python train.py --n_layer=15 --d_mlp=320 --positions="rope" --qk_norm=false --parallel_block=false --init_std_o=0.0221 --decay_shape="linear" --dataset="wikipedia_en"
Each number is 128 + 32 x the weight over its row's rms, rounded and kept within 0 to 255. Layers, rows and columns count from 0. Numbers have three digits each. The size before them is the row's rms in percent of the matrix's.

# q: layer 10 attention query, 128x128, rms 0.0954, rows 15-31,46-80,96-112, columns 64-127
# k: layer 10 attention key, 64x128, rms 0.0983, rows 14-48, columns 64-127
# v: layer 10 attention value, 64x128, rms 0.107, rows 0-31, columns 64-127
# o: layer 10 attention output (transposed), 128x128, rms 0.363, rows 0-63, columns 64-127
q46 102:110112106113103055149143105080148113100161091096136100124129130182165120160109130146154152121115150182112099101170115137142105102132170055096142123139144149158081106107115152151157108118073149
k14 117:126122102098146109123118080100089119087131112159119083130146162212136156087138136155088141126167154110140190049112162112137114028099116152139106126140147173113169102113102154114124094120111177
q15 116:112131124066065133191134099138144142129096170116148128159073154116202144168099150172189075083109072113147125137137133172130091132110099118099126113132115112165118143085099174118110100133103098
q47 102:116113099113130123111085126117183118150131125175061133101119175161145095133159106146158119058144122140091121192167138142139125133177108074114151117140148091124088096164162180129109049165107158
k15 110:166095076142067118158165199101117071125131111167159109158115120165131137133131200203116136088138107114143087137112146098101124160096133123108145146127141071143139140158116136120134132152108189
q16 081:173133147132125172174123177134089113126122151111148104143163065136098095127084086096118133187189146097130120129154128130156164095114111146168098132131143121160170190090141161157134158123108154
q48 095:190134089093126183141083117189103143117126133104167114063121116106145197148148142175120134178118160172101147113167173128179096131093185095118167146114153168124134095058100178161144077146123122
k16 066:117101084193156122111137087152097089073108191089153132120126124126105070122127069105104123060008116164120142114145114088096148134168161156110101067132099159079150103113121115145145129090080153
q17 061:170114124126111122110095120164142090140173146141137093186091099107123119123097154142136112134093112174099133121151125169137098079157132165082129170152100168062163169101104173112141168070198131
q49 101:131110157137112121150130120078108128160132183138121091138082109126126112146127180176172119152103096138179103115124117132082119189114091150110131107109145139170182169117250096094147100134087093
k17 056:128152113104108123118157143092145086114092157086124197143123181122147152072132156115112165189159167165176082130124104127170121164124168114181157140176120078168159152160131086158129146162126144
q18 077:133172140149154083178105077119196129079124174133173091104119152181173153126141181115124145152117182153106138114201080098111131192134167165065109158147062109142106130138074131119123110150151101
q50 093:170064098140145121202095117140165157171073119130098178100157091145157159125120128112130100100066132149149141145114104116127123115132121147131158128112158148079118079069036115169141134164145156
k18 079:054094133082150096084093161092092088132132115158129179177145111177095054110109107170081192072099122167131132193097122182161134134137116119184111185132142096172168141125123129076148182133098124
q19 078:137090095105135183125117154114150142123103087150152122075146076079118096167128116115129182105112093136132147100149157135079170122163090147130182127115133108113116184121123173127151143074147126
q51 095:148212092129091157150184155069098183162172108104135146116194095159161115134102108090115103103086171113143144152094065065072160177120153092035181102144155084164146122162161103112136126118142081
k19 088:140103157139173138157148124122178151147211137065156103172132178131087111095130166129160121142132128070091136112137125185117134131138121170136143104178106130097091181140084183127109155136112127
q20 082:166159095112150176056127093127083131139125112104118174106119151077108120155147116111082135152089157113133139061115191124139071113133049111122148153139144143105119233086104144101102100092136074
q52 105:048092128120093141152106149120132083158107093138151114119134169123111133166148146149182102144145096084129118140100161140096162081129094170143110153165135166146124165141181108102090120067110175
k20 091:100119186157154128170118120157142065168107105146092110071157177099126148190146132093139089170129091047136106143137129181125157100134135155107126099178094109116141202137096146200170112144145174
q21 080:144124143141164111125079185171134123115110135136068108174184127151130118151117117104132157132196119133146123152156038125172099165127122142132124152166107115176153091127138112162156140145153151
q53 110:127091136120114136137158108169167140074095178139165165101181124160163174127193115175147131123181149159136140117132059175074163146114164169121167155102145079118031115130065140098147140100137161
k21 084:158196178112103098122125079114105082110128122208171102114122106135108144098113145103070175155127146099185103132145163094151163127120125176117078108084147182133128088185123129103134112093062156
q22 087:096134175114126145146135127162117129076176088185077104129162106156128140169108109173097137098134124109154097118149153124132111219149134142084101145179088086191134103119088086162161087121071103
q54 096:094121151093136078077068085186112116126161203191149176146152146129126125183161122125146140152106116102098141160145142128202100173114131146158149121163112143146140127121099128181155116198138141
k22 097:115099149133148057076128130119113079061139232127151117138164137171110120100124099127144146071134099163168131124124146091136136114115083129135107067106132163147105154113138093160080137135087209
q23 106:164165114156105144170121117108127137142094133073127142070129152132108149144126164134102110162062144169161158061142183186092139112140117137145074120108122129101126176065128083088121067090112116
q55 097:122161090112145154130118082146112155148112190163183071132114136131099164148091136133097100146150084102111153064118151138097174089112045140133122137085207116119191191134139154129070149094183148
k23 085:213153169173131124169109101172113127157158121117161115134109152141132149130168157133083147138103135141153182077151115156127125141139140162176129101142158113142105138116100117118124074067141104
q24 096:096101091160106166126123107160183114044095155091140110160076101081103109114096095108141171099161152123076065135133098167160105148118125089096130090114166092127170127091143116123165121115126144
q56 127:104076134091109163126098126080160104068089165136148135153097122100066145110141086137158180126149166137111090100130075108151126129147162094103108140128138115102155117129128088107185123130127200
k24 099:111160147205164165162120135128091082106136148105137117125110112127141114100111149147059138107066135105178100123110138174082102120184111146187211123102135103086131151068060112161106104155129173
q25 102:106045104141116107119170164159120142172143133116163131038153132190147106100161067126166115194167134112089122163112098185175132180092057132122105116117150142136051124176154123118093129097099156
q57 114:075101100185098033077123083164115105146079188111136110086054117101074094143137089125183121139105138119095124150132181103162128150148104133086165093143125113134087119133138057105103118102140137
k25 108:076160093120114119100162105131157157157146095141138080147112108099110187131101130086134169152078112103137087188117122183080145154103143143126140149161153181112112145122142106145160159116106137
q26 121:115079174106104167155195188139139121165134133115092100097079128123115085136085097143114161097111118137131129096135171088171107165204064174132098178171059114143141200091118105142176126115134171
q58 100:095112086123160139140128079142155153131096175108141148055134105155157144115136120182171128121194140149118133120136136093156081098179130141107145160137135147131156114112098052075140133130140164
k26 123:165129119089117139182131078111135107102130107104158138101142126097130127147159160138167195147140101206159138084204227106121090177158098113073105134202127131171127090173127087103121093147189116
q27 114:146126174153115115142114135098129092127063177095140163145117098084141142119102064100100102151136149128154122064062134139094148110147060092144199203103092172066154167101179076105106133058091161
q59 107:136109188151153134123132098069148180118103136162147118140152110104145189093167078151088141116117144196187103059120125196103172125144133151093161106127156115097136087175075111122114196123163146
k27 099:108162140119116108097134091096143105139095163133068163150126110176132088178107121146068102134138146139149151143189164144098106092086092127138198107107155095142102100092113125158112107139088088
q28 151:139124054156174122136116141136083160133121138099120115100126168170108123122146116136120129065177138170194202129095112088124103070102151139124137112059124151122115117178115135149071130133164106
q60 090:094098119168098143162154107080090118125137147079146192154167132135161108149132112189130134125136150101142113108135123120133077164112134103147161173168077095131153127130181038185091109087094107
k28 115:131129134139170162159135130108178157155081102113094157104106069137121155127115163219146116138151190195105211147124137152193139081122079146173132131081084195096096134133145153171110134115173151
q29 151:147139075077133149162174154160105147190156086149091106140148181198162148089130063122081090102149118176162196136107065102130166115070122142147119166160108108154139153185153207149105066126129138
q61 109:157151148129083082121121145170151113175075118202136072085072115169067180082131143097141110095132085143170132108165148180124136127088188136177155117217113145114094138073117127177176108127130082
k29 127:118192109138113146123109139148126124178127093094144102169170191105109108074061161157177151156132127181120110161104098089117149131085161138168149183087123139083072131190123146133153137090142105
q30 123:136104110110125077102146166185090113145108169178127154180107088128157100106150183143103119100139108103097084106076141199149117104114110069128118142172110098115122100142137191103085128106115100
q62 110:181088132149105133115148130117137148078079144080118113138145078136106120102119161129120157100120160109072108144150142111175047133158103108139065136151106095120168150130095129179090150123124210
k30 122:142140078097168131120147138200098112119154103128160158161071106056190099138084135153164088137197142091050099129092066141105116180087182072082160112138142115149181085120100127134130155076109137
q31 108:130119127119176187134126155083088116151119166149100133145168134149108080097138145074101125112160149119163155114143153165091089169148046126161170148101148181095116129153093115221097161140140123
q63 101:071141094106089140166174147092132151141136084124217185140169127106111110144171137113139107076089121145136096173124166153092081125165099082123087068124122138202090133109176169109125114169149129
k31 111:107074170131193116141159137132130131105139123125136130114147154112112144166119157150120185105084119125139092134058125097083168147146112062137080130091134111157161146135079141114129187164176208
v0 090:102133184111099099094141187159143084150165098129155100172104094047148133182141168151098157123152152108136173101101109146056060119096141131110155112135127114082114151107139183143098179075101126
o0 092:127131105120134145087108084092088127207105112078120174151165150083112159163097112167146117109107121171154177164067138141180119150239107085121082110093131095086146142125100061099116097149162147
o32 086:164108117131146128155105132105145100110140117185103095151095118140088171103157158129130142191154123133061066069121167110111101107103177156156102116163134161121090059184085148150147104112132117
v1 102:113200149223105111142117104107152133165131167116147098130194114094168134119108125152168131155100128117146147119126124120141184161128105131124167112176119102146086180112168083200126098190131088
o1 098:122122132131179113105054142131127133115090124193152142146136132161069119158096152156099141082153128130124070054069149173116150155120180166110135128133126142101167118186117175146156133107109069
o33 104:121097134125110130135121189157109111132252052080123147121125164057124100163151079180138163081158099107124119184150164146100112109127103118172115099105149124154134152116170148116093112156138179
v2 094:134181116159167136158086188127153107093152085151198129071121113139147155130183088110111127149148107132132163120097115141135154144112170048089050145182107142157162164157068107121118094100139111
o2 087:177129152099131151145122093086157090145131125140148132119145086171129173095159135169126096170128149102094088130122126093167134086102138153102169145121109140182128131137146166087124190112148130
o34 102:117116130124124162111094147155143118142119198085146126139126124144104137192094116114121106138043082115123159108097119129104132106114077096165116097137112124135105114106078115169043109076133124
v3 098:138105150090120118102134105126033093113116119108114150120212112102112150111116116131114101089131125139138145132191170142153098157078168136119172080130112120152051094108154146103125132140123141
o3 096:106128137120168106111138145161182148100110138145129036139099172109137098104132138128142113199104110102105158157164114137187105100193110165192130152122115135146113158110131106172141082110119148
o35 094:157114116091066104125149108081114118133174109096164143201135070148085153174124130093176164069097144124111119125091117150069186161089142099115177134123178111067144121145089160119121146147127117
v4 103:160124141090093155149134206137132126125101170125141128133158102217138112086140161086117118121154195129128124148118088150148139107154150066127136125081166191109156159106130110114092149160148132
o4 103:181154198124144161084106133135126097114140109118101152128102144071103141157169127207131097092151142121116116125102146083126189112122156154053153125104079097175143138072102136160133154082149077
o36 084:147073087111140093104123091157125129134151160129150099130072137149119113113108076038135169117133125154134119149152106137109142194162090173129128106108123182096118119158112095091171108131175122
v5 101:044105168132108151108077109111140155149145116119115131135175093175119080104075095098086192152082120091110091201110110142169155185105087117142203122070091102109152166143145128124145121131116140
o5 093:147103080080074112118084113163145104132123121099181145103105125074152127173142123089151113122097115091138118112143103123139126073106132095096174132123140160058050102098153107097108099061085146
o37 095:123133077159169171192171162133101135148164143155094050146153108151162123059148121182132093144156143168132144166138121095150092165193085147144087145123138058175125104144111169191161148164102095
v6 100:122122108160142117089076121149163110128176127164089179116150136070121137128103133157101129150070156095087115083129109105144173087082119103192156060081165161177150191138171069106123067108077133
o6 087:042129112130096147136119134082098129136053181130134077142183161188204142078132132093120172123175155137133045126124115173112101168120152112127107113139126127129101158104140168136159148126139150
o38 103:201112141104177109106196114164178102125181050101138102101105136105097135118076087051146127148118079143190188147095160139069139096136156126085122113127113095144130129092088153086145117161129083
v7 099:140115138116109220196186162157132160117112115149082084121150119163177114160112164107114172078148190124087106112111136123160108133107129131122180091139075190148113121127108148120197118103133142
o7 094:132143129157139148080133155117130140128158103139119194189169068111119109144187075121122062145137053173079102105082137183135136170121136181148138102141120088090130094168115114160095185066129102
o39 093:113130139116109076183126117093113134124067181112138085086111152187130121110100151138147105108093126144177154157160161091065139122112101103120135127157172151174140159108142151075124102164099128
v8 091:145152080137072167130111055102124117153085085097114149136164143122086070161099108137087109159049122133147153136097114121135183180091130138177178184124110076171109119141114084098163189142132148
o8 082:122150134112140124134036167163148175082138104064138156113135123122128132077151118149134083110071143098158176159132076164180144104122153129096140102144160103096121130117126106146130127137076048
o40 100:087152118125228112121154112089122048183168079170114082111169097123174105109066121098121136105111124084168107112133181133077095083152165131172141129133098155099172141135146130142113125165184133
v9 084:171153091201128133130182167186096156139100100081162135108143119155103058110126187127123121100159169134155135122143137156144139156093161116064178101138145112038096140121148126140164155153062091
o9 083:105167112121105115157104125156143151129129174113165167154124128114111199166126103138089123039131129071097089186106128118093093162093137102123158139109132126158120148131171113146165121100093144
o41 101:144175162166174117115116137119191152127149092141116107169156178147135071148101126174136143203130147161136155097159087116118172141121127146141134060170118118114139142126116072109107141171177131
v10 098:124081096065126166152094136114122054135106147144162107112129116122145064111104137144092074118105106158074103168098135120122147105089134124112127125138110177179076154115067131108130101144115070
o10 100:105145164165124121088152139202153105097122089067102089095113134086141149162122103100149143107132130079177060164154062163143163161119085132127128160093132114146138146114102117109118090068128121
o42 092:151130113127145171124124165121076175102099164140163126173132103153130162119138141146102101179106168140054180103151175083114059101103210151116116109136155127140112118133116168140110208160148158
v11 091:149204118115151114098114150123072078166080100187122134150121180060084091144130066122132081076143107109168140157182113075095146122146076182172138144126120089172099137167134173128137135116099123
o11 099:071114163143143159164087160132119114116140125121113054142105154086139078150136170089141216178128080126125137118119159104096120097130114150163139126127175195091133096066124095137140062148166102
o43 090:136121105138090075144125174187119137120119129128109150070151168132166181093146163189108093122094097118126104101095124135132117157104086145110122064070120126146115163156149123094092202080177149
v12 093:135093123146074175105137171140111118142118152135095147140117122114156118116101183107153172046107094089111126120134184083100064097133071127075214127127080140137096123134164097106119104125141100
o12 090:123072139136149192165093079135083158118141126105089193139125169116104066190146130075129139071140099132160181115142140189101245174179122149184149136161133143117121093127123141161167167126106128
o44 091:102191118122104078120138133108158097112096108147186100128090137134182126107132085098133089146127113125090104104105129109141051110082175087086136133115112154134107187154136084137122073133094100
v13 100:160107156157178157082116115077117109136139142155137136168119154125076180149096077129132145091086113096092164173147124087156151057140150166159105157152120108077128145112126180104219183128085192
o13 095:096092107124090041175149174178133168179183185084105168140116132116096086140105108102166109148144114142103129099168097114142147159152097148101061113118060094099167088149128122115095095118138146
o45 107:136129087114183206086178100091139084082137101192152098111126127125200151043121151148131105062112164111140137123089115150139126143138146154075139148128147121129106127095162150140089152119122131
v14 103:073139120155148133165082057191096116105164155095054166093091125163104139073093154113066114178096102126062136105129115090151137135121129100208090114125157136093156125189129127109135110082116164
o14 102:162097048128102123109165165101129136164078161166175127128179141161115127154167162066150107208170119154126125142099136183076158119109131156112117150155159125128105142080151091127147143098094129
o46 097:116161175132191119142135131106108155132118092099079094129140093070148089129096160149120159109147139112190156109163118129186116120137163124131134050101192143102090102114139133128077117199148095
v15 101:155161068165123120160067129134145143106125154052133068161101107144143053108143137154172137086114140122123089137147117164179166118121132094062088143170181072121108137170075139132107159109086078
o15 099:144117157091105119136170116131131106157054142080120132128117149099108205128111077138088081105136140166103134100057163152100139130084189190129191144110131161155125179108115171105130169126170122
o47 090:067094113116128181133156137105108113113162204172171115173185115149102116105156123109127141089060092155177140142144114095184100186125061101096112129138065124104177082175185115149138146161157118
v16 096:099155160100127191156088129119214152155150147093101082076153171155091091109166137149158109184138073107112117108173138142110141176210179133208129107154100102105148110179138097080161117133144159
o16 097:140127079021137135134159111159112092135186124173081099125131102134145120135170171072061113112134200107088141142118121131099064104121172191105056095192097089116127124116128141066147110119142100
o48 097:120183188171107129142166117111138187151069116087091128183092163117142101085068174190120111169111118061161092126124145159149143135103067054096160150070155115087163132153107123106117141113116185
v17 104:221160145110095147126130147106089147116111087164196131155118137164156140204073114102077122132052144043138101149128118116070135116165082134054159118117111182145177176108109122153129108170132106
o17 098:113148117128114122066147086087127139149173112087071175115138135068107124096155086155145187110157096158136185126131121080172178153130044064100176082091107146073137081186137123155084161115160123
o49 105:148099162071086099179165164211141163140100136085151052149081165162108160113090188135102120129125119131129146135091111151089110154130148197165109193155190106154118175083135128116111079103114137
v18 094:144138152084158149132176188156177159123164105110151120127099143164117164132115202159171148119103141153155141066144120133154094130110101120140109169112158088080174135152122135130118157168131193
o18 093:208134064128094166150150095076123133114113063106131184109092129151170126152143092158124171115186170147107152086117150126188174149216161098099121122139135121111094131100120164137107133105139152
o50 105:118145192102107145138128145166099119122125164216100072114083132145187142052139126121095083079107105106135146152115080176033140126172127131134085122137147112101132077131096057123151128156132152
v19 100:085101084106137146152049188109145099155156165102204067105148090153148157145178196134059097118184141091123092169141111173129138130087076138116122195136163142139171163079098118180178116110091122
o19 092:177149144132126107082173113114100143141052096090118142083095179147050182092137107153158077124154138119161156149106142110181146176099054129109110120116140111149117118164120121083104088123175157
o51 092:052159075165140169177112122142130104096171148147100133150065096083173069123135147120110163113085156151116107096145069139126183110178156143176146162088112168088161114121109138143141149128115197
v20 109:103125105135078179130092119178152141075159140115138179120137180122088165101163091139120133134135093135125155136070084152111044179157168106123149155120114125130153138128148078148102127152125130
o20 113:142088092155135122144163118109125084125085170174119130035144118128150134162162173149115128152125107140155134123130202063077129135148126110124092121099133128096140128127139105133142153169087154
o52 084:082135158086103091170091148091132145107182095155101116142167197126120128102099091082181102119142181119125099119148072177160137101117104119093157145147168127146145133126097154138101118091167087
v21 096:127136098056149148078133114109116141087204136137119089143137063105133131110085147093098071131130092104101165146107134175151096139126169161140119104113144136109164088116047135131120108150089121
o21 091:123161053144144111089102090141119116128043130145078119130076109138119093089106146115110095160118176126133118113149106135087038151126062183099129144144184137086093138066131119104145089112112118
o53 092:153138114106170196143155111066169134130150145142175172114141117150061165169128103136179161110126163147145113129132149096132240168131135090157175141148128107154110147143129083156112085110121157
v22 100:111071155177140147165104129157114176139130117136120077076147088161171179151130141075126125200125145141141115106108080131133111106144124118112138131099126124190113142142098118103071078117149141
o22 096:125200115081155128124145080151096084119152115186123180163087111194114147136112122183093141119119111112096081085124147135134143156133141121077132147123128092166153094165121130164132194132091107
o54 098:131101136155097068168100120022193096126098129117131143146130110112164125161167077069126132142145141128125183180143118125115079128135065163159159111147114101124115235101166183147156132163150167
v23 095:122191131161141093132086157184141172116145155140201118114095153119108168118135126127122159106131075149179103088128176077136126098086147160156161079135146109157120116091138107137135111073076150
o23 100:109078131149174102185101066087072088160056130150128119135128075155122148097086167165121059120082155069099130129153146114057145119132122129165109094117166113139132150112121097069172090158121068
o55 091:165126151143066097086116131145183145095149104082155168169095133111155120114152161173129147103117102149158147205102067156121134138128083135103127136138098117085137139125148174118130136134172155
v24 110:100126115137168163129098140136118072111156050136175137071171103154102090144179134146098097133108194143090092120067143098136117233141176141124156086138165112104158155154109149090143112106166121
o24 103:198182166139110143145144126124106132125104082112118143128094104130106166157170113118166071136139130121090126091072127130127182141143114132093080172143137130240085077148121117109065125151106125
o56 102:123125095093128052121136150146117166153152132116086099162195174143148096165068179123107088123180090151176143129127120128114097106111180133124124073176079116045057151123125105149158154100106134
v25 105:144169180139071117126168155147159102106103109132097183119117145112172216133100151133127148135133196152175146091122148134079107114225128092144110128098096114155081115070122157141111157154197198
o25 098:113115136149123133126145106159108113104181099131189137115170156102152051140105200164109171081154057114115137150147144103118148143170148080108078108118133149120145131144114153090105157170035108
o57 089:127122192117191068106106124090116196106145122147153127110126126137100149131155092097154087164049122172180107105109140170087063079048119138193164157169177131098112095149096096185203141109191084
v26 113:089135101145185130152094095182133160144147083168145120118118106094131095063099122136110151172119072120121137134144134160185171142048137143142145160144191077118111124144054101130124125201080129
o26 112:135092105136111096116123084104091214138072155126154097078099140151150147133162124069128118167115175118123096068125111157151090166119139114133127111152148166102108101098096089067101102093131164
o58 094:114140165102150161115099105161150105106150092161111160146131110108127103155065121157152090114154108153096194112168143114103123087092120126144120129093169138138092164128144159193126155099150118
v27 105:134140142151093124096100053121135155147066153182103109102051134113133141102118163134122157038101134107127166094153152136095125111067101166107132111080132089123163120126174158145127165173054146
o27 102:104075098156101198158156137047144133153096139079138139153160153125094089157093121131125172109145133128130126144142123135112165162127133105137132121151095134061151107158150160151152056070136145
o59 090:151159185077160100149164138140123143105171116195079130099119053207162198117110117149124082183075170117123142140127082158172143107106142136134136130110121147163138174090121082139138163090146103
v28 104:175129165186116151095184151153107114135081165170092114160135137163145165118173175175077185131094127109200129155108152114109154137151085102045139110117125112143150156132137124124127150145116174
o28 103:115167119162173168097081168075111122141131089164139185158190125095131091116087133170131129138146161154079151130141144071153147127151167089134101154105078155128132142147185144169140187146161084
o60 094:094132070059130104144156076181127152155114163118142039096176087137150150181115118055135124162142171147156136102129047116144097156124146122157134138102201120084163128118083168078102136107120126
v29 095:153136108097143155199080137144085176093116118124130147132079129086093082105153148153069111110131101121122162130075174081134146075100094127171079084143165094164134092123126093134161119129180091
o29 091:030170137126129135120151166146084060139084209106128118153135190190161122080095115128113114130129128080157100189129082111124108126030076071124143117129158135114121113119174142119147100149195133
o61 089:147147174110144085135173141149095143185123116153146084155156104066154075164149185154114095100130122153047134127171158154106111157156134137146144137117098125123127148137082100139122158125077108
v30 100:163163090153118096115144093099227160134161154101186131104160164167114176120130169117146136107157147121161184105127175139174159138122154110131139115119186101116169129131091113129107111136127065
o30 086:158146119112167106156095122167124133110147168130084107071138133189147128161122124102111085089149126158082114082129100122142135136107118163110140169194121125164176127154154165192179170154142127
o62 110:142105116127098191122114084075109169101132116139124169181145108130137151067140181166179118147103149122145130171122189102094135094118126150127107094102155159101089090148098141106112137131122120
v31 102:113151079103125142146185046117138089089109114118132117127072097099167115125106151116119130081115122100119159159148134190095152156151078147140155125172140112149107103177127121094115102128153127
o31 098:124118138128139148147124227127145179151222097149117130097164127117141151102096116085161167142106142140178145102114120117146093131087137110161126153148105093083133131144122142153175134144174098
o63 103:138163179137127084117110046097081155130089124155123147178161146098116107193128130132039112158136084117107180189090112138147152136136138141115129154204124118123124126128119093129148123116113177
q64 086:171120162122141148149141124151101119124115123100136145123151116132171168162164136130115072103134184129111079158168122130125098113126131166153132114090126154136093132173147126091062123133118169
q96 083:137112147107152124129167165112102168116149164101161100091133090102114099143128071110156140187126146100141137115130157075114110172151078104106069075101162149165193103117129071093117109144117119
k32 081:076124118172078200119099121101115102162105145145177124117148166154144169114178111132103162095103099101149189159131106132078178152123079124126128158139088092090094149194125090180134119115122136
q65 112:217163096142071121114074110179194108106110082098077147097140108135130136156130110159167130063126113115158152135132107131169112117151097110173101127189115152129119108105078169095125153147122112
q97 074:168142084140092107135147111187092140094093085179138130128095117143118057123100121140202100228104101136166106154175095098147159053121103100108159158119100114211131072089097092098094110109102077
k33 079:077133175128127139147094084138094126114156133061120104085101122093077149152097188159153166156136146184136107108198088150144112144132080116138121131130132131029125138182166067102080112121082116
q66 093:120131114126036128135097142146153095110135114119118139151110150164122077099076174088149141103131083129120106152075117127129143149113102115075108136151150156160156147099171127154180125181084110
q98 061:158135054136127114136120076101138081102166142133147086152169177147085076153096105152136119097133126205079137059097112132237121107067106139102147122101105098124107108159093172144124109133107136
k34 075:102150143161160140087097095131188106189094141098088093135107101197149177142135088113149107077140213135109125186174195174133094106175124154115098087123124098126152138149102125100119062095184133
q67 105:168070116063141147082160137181100148164117165059181106156150145176126161133120137148131155125053129188088086140120075079112111143095110105062125177114105077108126113139104146081150131110129124
q99 072:102090225137134126126146152130143147182130120144118106139072098169160213125132097085163109101116156100148141163145103104154149183134148103113147130151093150145096126116151074134137104118216155
k35 082:127174137113144124133134154143131112127064124138079137144115155104188130123082156104114152106141100100150096109095147073130100168123153107107127180154127154110099153110063140148124208136095127
q68 100:105125123074170149097153143153100048162112149129153156145102082107152217170123103125100117160077166167105102137104110087165105146115125139140069115123089133110142156108132152076146126104079153
q100 078:116099188150138124230151168122149160119137105126115117105114111117146164129141103111185154163111115054136114135161100155061113177142152107163105080128178166130160071105117079179117135114121151
k36 091:137131114119170071113155105139118107075151133108214184129174134111118094105154128160134110100193154092164138114116142174106137112121142134151160164040161121169078144013119104113135148143080143
q69 092:081017175114130098145161135159128091110176107153146134110054155162165139121145133118156157163115106096140150180104135144145150132134115127136122151149123122130088118162093149108069139157098091
q101 073:147130170127158127120121169104163165105116173121159162121134060108164158108107099091189114136098187106062104154153102110150115203125136117116157136141157097135136133084147099154161181088079109
k37 096:137161107097134083121130159143122142092103108131068067106165154110132104134142131105174133161131166171155096106075124092213114205128120168146128162140122180145084119156122089119111153139120221
q70 097:117116224162152100151111143117082120099101160130135112077071125157087113079090122129116140134187098131141115125140141153138122145107108163129168152128144085167141106077215100152101144064138145
q102 090:057140151122134080146128172146117162154198068169106129145121123095181143072153106149096136102053133100143105149178125135170137187090169144090196156141115114149119053128127105127110134151148159
k38 109:103156101117131153060180134136164121161117147123133120158093112106092107156090065113067113137170158138068163093124120137084118138114151133090146067100154114093149059096121150099187140161163087
q71 087:145059105139106100158179114155109113117163101181129108129153198161148065090132181156209119138144117111124124083103131107072147116101127115183137123083139130154124133156137117098087123118115135
q103 074:123156146103094165150091117117166114100081132151145172108136167161151101178147122083171155160122160132140151087160170117121136184122066096174115153137099122139123174091100140101168147100064085
k39 113:178112096101172132164103161137142122142103133164185111166145128082125084104140165117081083125111109084155116086119094112192111106062135145122093162120089183146148140142190141147107120164104154
q72 103:150101127132159155163169089147108118131169146157111144115118141130151075165169118099147089091097120098179154149103131148078119097116125161143147137125189094128150119126077143105136131151183165
q104 128:144155097114139126152116103141095171157156136147112114153121176140136133185172105131091093122145116170164201144131116142130107158100056122138134144103147105104056116129114214111156152166150092
k40 108:122120158144153104104116146158112168120088119138158131218149129120111126178097154133097114060143135139141152143155120124092156141112153197071198201189123136094126096085118151112148122091147107
q73 099:165095070130126132106113065140079125156119109190110115104205130145067113110090132136192116151162114126118115145137142102135109158233105142147173125147150144137134130106144118163153138146178070
q105 121:196163159157142141122086115122071068175122161113150111114137161173072208163116105097144098133092138209200187111142168130142148134116169122068109171074115069141080119125132073153091128135120110
k41 104:172094134093109089075112108128108102168137115164103123154154111145100089155104164103088114148174124128112058152101103113088127080136129095132162187140092096141172151151108113133084122140108058
q74 102:123093112117134145136120121152154149129132110145109170157105129102115201167111123143136115127071109089107153066079165078129137135089131194160080184152138087132145162114151170123150188098116109
q106 107:109088127217143194160120078073131094000048210103143153154109077145152114136146128074156153123138151101137108123119120136087155105129140112152192107135139151095150137109101137115169117093102155
k42 110:077133122083185176134111128090099142087142162160143128117099109204158123120077102102136138170130150154150154087114094149075110105108155127152129136163208144185138152067114101108146121147126104
q75 116:077131109116173121124125103138117146130087192176145168119196101099171128113101114218133113137198144156091119159127122116083068161104136113132084056112133088133110106159113185166138136101112184
q107 094:135164246116147096187068114151124154125175139140137172133085094137148162110128131132128161174144145112136111138096144091158096169089135111159148190150116113105159087162205155161081182052129163
k43 111:179134170125067116096132154109117177122116165075175119175111124143128107135166132129133134181109112100094120083124142136047138065129103109120151174149047142099177156118159137131111128136151137
q76 097:194158154129158111134172089188091146154115136134158181046133190097162121116143087115100170123147126142146196180115123202119182085127112100178059170083133093144120133104139140162110188168119099
q108 112:151094115124094084144123135130131126138122116069177119130036130088106127181115118090178135113102132126185160150152108181065146100121141130109103103155105099130107164100099126134117104121094140
k44 107:186165100108160155121123071160139151099152173093160177116130085123111097127111110084162107101102083132075092122134151213140081115103087134082145123167158132114146186149086165168150134162169068
q77 105:073149115116146103142114076203134105162122113078106106118119102144186080158142152145132122148108090114114130099159098119087140137076106163102155165140138095157135198093186148138204099167142135
q109 112:159175153117146107170173163161142131127170069139112072136127090221156101132159091144119085112129138099156147126179047128131118131102077082102120192121164058155121094138159181134094105157120082
k45 109:130147118100115076118157142125082142169158050134150141133046119158144073165100167078179109051146160089097121150129061078089160128137128099087132133098156144100109113139148125108161146160147115
q78 110:177147116125098193110111097106149067101099164116108138123068082067107139186099110077168162108129051098112082120172173136176084085163117127126122104172119151141163156145101072121191122135155167
q110 093:104105173156116183136135066072189129141084150068148133109131130087121110174077086081134093176115120132150122077156169167127127111165154135130167134091137155101133090121175055152150165158141144
k46 097:122123081134059104076107076149085123138171148073121101168114094153069100113173062131104144111135116115129119060181144129150096091146143108142174097087137125172101155175119085153104080095123102
q79 102:157134119135128167175161132112138038148128142117113088145171143211157159050130172104134103148106087142113123070126115155134148166138171146108080071056142119119119111129102135106182138191097151
q111 116:150100131112118110108096113126151099149084124109118097161116180201114085100133149088133109116138158140155144121128128051187187131136174129133094111139159173156139201109084108104153088119086110
k47 101:137072136065126116127088099134130122089201088064140113135137178106134119111143099108157128112125167153184168053172122096136110121125142152117105129137185142157118197151170108128071151128130124
q80 106:154130215176154153165136104126128127178102097139069114157129183141090102165114126061129095149061176150113079099116110135156100070147125102136165147091107170115100082154160136097150148080139102
q112 079:108117167193104070130115170147128156170130124079171091190136114047106150126151127138154159054147222125100089141164082045100100105117146105139212127124127174135137127107126115095124133133155138
k48 082:169129139158145088153166122075116205125107182192116196135116145089159144092129139178124147142166137169129183117134134100124130136092115145137076174097110151177114147054100127088176090148094143